Weights of a small transformer language model.
Size: 16 layers, width 576, 9 heads of 64, MLP 2304 tanh GELU.
Architecture: LayerNorm before each block, biases.
Training: a variant of SOAP for these matrices, 815M tokens.
Each number is 500 + 50 x the weight over its row's rms, rounded and kept within 0 to 999. Layers, rows and columns count from 0. Numbers have three digits each. The size before them is the row's rms in percent of the matrix's.

# layer 12 MLP up, 2304x576, rms 0.112, rows 276-304, columns 288-335
100:471477520585525518445547560428474541438517463577552570537428476535486544489550499507519504623468554463428487501496454471414422496402507606542470
101:521441557474387484477542552457523527432414489552442548539490463542383467525498487427518525521580478542591571499516496463540476410523422495479532
098:482438521493424526608455498465352388578538441508554395471506517610522562522564397488447547479451467534556425445493552451582550489447549550566530
100:568503507475584495557460564477589487501516524509490488535542396538486540601536484426495471510464500484456533461519508445513506523455608424478515
106:426460575490536525460513600472491437527491495519449468535503517579438518553505439467448484520552429542477504551540591526508490485353495478487494
094:393561489381585470548493391491411514422441539504614423471547453495575504410486470459501501558578480506508569593463537587486505517473531513531623
091:473453537574418530450580590473515542492464514474554460486506496486420516499476480540496511411364492444516464543517532575546553500553490474535505
105:514462559471446497470476547514498552492455458512402452467507391486534508451535502515452493419472487506487494547497452544500494611514596483557424
096:524457410523552411489496518528534543461540527502465453517550467555521560538432573466485541467570629500490452502510491479502439456514473496598476
101:461584460567417489595531503426432514453403534538484566513517545571479476470486506530528498557478487503483582494487545493476519503504522437479461
105:543341506510596492457482601591552465522545512471490463546481446486543414490506570528501526493484445536596496487494432577508462483435514442492474
103:469520483477530438529470616501545506562584515566569495471500504531425568409553539451479359558423512524512428515463529492470485537402452550501536
101:433531509572501527515522564469488480551427513466548548468475454537424489517545459523396535466569488499587458529532553423462503479419514576504413
109:599497402626521422477573531491531470504545445531468569444531504475502594516462489534507464425520489454492545531493512497496477460519527419534492
112:493583489458607469501529585506491491568519514433419581478455495553601484479530421508386525560384496468419542556539544450455583508464523547531445
099:467551402462604570437584462587499468614550508552500476591577478449454492514489560596495506504523487413536568584406468603491405467499554573505529
101:385552478529431547467496424479567480480479564626561491447469580546566480386570504495568574483501455533456540511506470604473519574542496612483555
096:511471445505562472521593461544517421476511498478497564482595498601505522435519472495464423476479484448566488534510423526476436498474518583473575
100:458511497484558461436548523583530545553399520465499448419472559430572436509427509545439518478569593540521462506456428505532498468542485449475505
099:514499423519511496492541471455430502419474477541504533452476579436522396491531469502413563466520534488418502446523537533485488518505528449488467
094:543514541470472538451504517456452437496397509506514543556399438462538505469388543507513494539589395497588552507412427538507567532420454548548546
102:469440555420497525411508502506439497521462439446625491559612478603526461509499461476510480477521493467520518523499544462478466546543486499518478
103:475429424504520478489526540480385511475456470460434476411458550401524403494499454522482551414496394552471468495448486514492488475451515500498464
102:516400481443575487584485422614548602476447538563502546579551505480509560453541549525406479546536557494491428461555466491495555579476505546526491
101:503548515545476433502567498484482524543462403417503499517434492452507549442450500490529481410467430499514398475571459445560504577498532518453543
107:478560560567502531447551573493490510544433499556551460411606470495531538501420517547546425563430536533477495504527546446552537564486552562542503
104:481509544546567438482473562510461568573526480527585530446462438548524425432519522527449590562450462485468521528493566501605462536575485487519498
093:441487519582392487435538509465565506474469488398550534463561462513396454518509502466494506544438584483426567531536612608507408522607595491602436
101:490543568557444557470480509498551441570507488521445478541498492629473446435437474505537445493451492427459537529552534438523503386569427403499570
# layer 12 MLP down (transposed), 2304x576, rms 0.124, rows 276-303, columns 288-335
105:580475574505452543512483481517504558484643562481520486507519551614490463506485411520552412530560583587481520599527502523459468598496505547563474
102:499547535583502388525553450522491404485444509547484452493557497464475535439475490501425448509544543487500538560524565507450510360433493468568546
099:567500447484598508496443515469457539374516468431437470504496553535500522502546516472458497489503629469602502503541542534518510431431446458482403
097:547482503527489518496524502476454447446451515575528478466526543512475558455610436496621592538437461554545503556567609503544537568486543525505501
106:519451567484570464412490472486538519478509514503463539459504547515462491505476515466573421497438478521531398532536506505400506428530617542546540
102:543505526546552510512463480466499494387492568500510472484495526537528605446493576488467504429433394399486513454531497519461522475504512610588556
099:416502467482566510531507477509540480484510449560488525570558464378512524498579518430603462491491435423552477434458445507505601522528582518431586
103:461495546600515512492465587453553440520470476554440573428548489647549605538443553380489520498509538491504427538464505617528502523484596477489519
087:603534464507550471421618409580550432513539462504511502452454477541488434500551492502497510516518484537512537558575513555499467493500421412457480
105:505400493515580423459486574476457530625583451418488588499502533450507418512472549521472549548524482627498485415492424556523513414532542460453502
108:496542469563469482536490434590531395477511546498485509467481481474482432495457494520476538421549405509469508419530479559472514371502469433569485
110:511450545456483510494472555483410474532523508511484506552498573486463512430511628454598389509440428590452598433538550444522472409556618479467545
104:450554458536496574423521432545502565437476503525523534489413440513470430485449528553497452524444425339549503564605517469442491466504510546486531
103:453492417467523559524480548520434537533541566418540475497501533455499538614630493466497572551438428472462561429494509538449453416498491547552538
104:569500550524506449459511615402504519504465423483431510431463478512459438435581596537521520625481491557456501516513462423480629483528450465517494
095:575527469593437424509524482563507557525525519506521462467624584499439448469538594480526490519525498465550613483494552487481473552590466588520413
100:541391468458484494431477479424464508507566547605533532500517506564489544452464465403552419443457459542526513519554474483510505431467536536531519
109:347497544463534497510495577477493537520566441570528570412476479525458486552552398479530491490528432420483490502368554557468469525514579417495510
104:558506536474572499538562428494483474449399580608446477479329552526381423490534444441541465372603471498511496514486408532531431457475551529510539
104:519458471499438436568486497568516488558540469524607565496535551496457424523469541541495453482460512404481541516523472510526478477497476448399578
098:489544460524473541452436470536510488464438500479465487420496542498536484554425475537496474534443461497440470444483567508577443514559521562499559
100:472562460532465449381440436497492497485436529507393492459446520418500446584548547474562559424475454515488557453491436398591524529584511393497553
097:403458536613562458443471390522518552491516494494494549612479427524388524521506509478478527527438504442519461486455360487530465566499642489458574
094:440583485453562430516563573485509506524372498464559556491628512514472520573581492526502483399408454515559503528454553492458507541475504531526485
100:393528440470555419410468426537451576503493553515519491483370494527540513433437440563521526569523495491481486508506425540528525496497450395464483
109:467541512446508450470546546488470559471565476449545454449427476520496560471505488448521454441441509493534372465453481544527443589564589518527475
100:459495598480481524454445486482482479537463456549501540491582444525454414529553581498503502547462547457514486511501609490509430493544553544565498
098:552507535531449454466639397523473472427412582523490411500510558509515490506550500477534525505590488500505502530536527535573469537566488485500478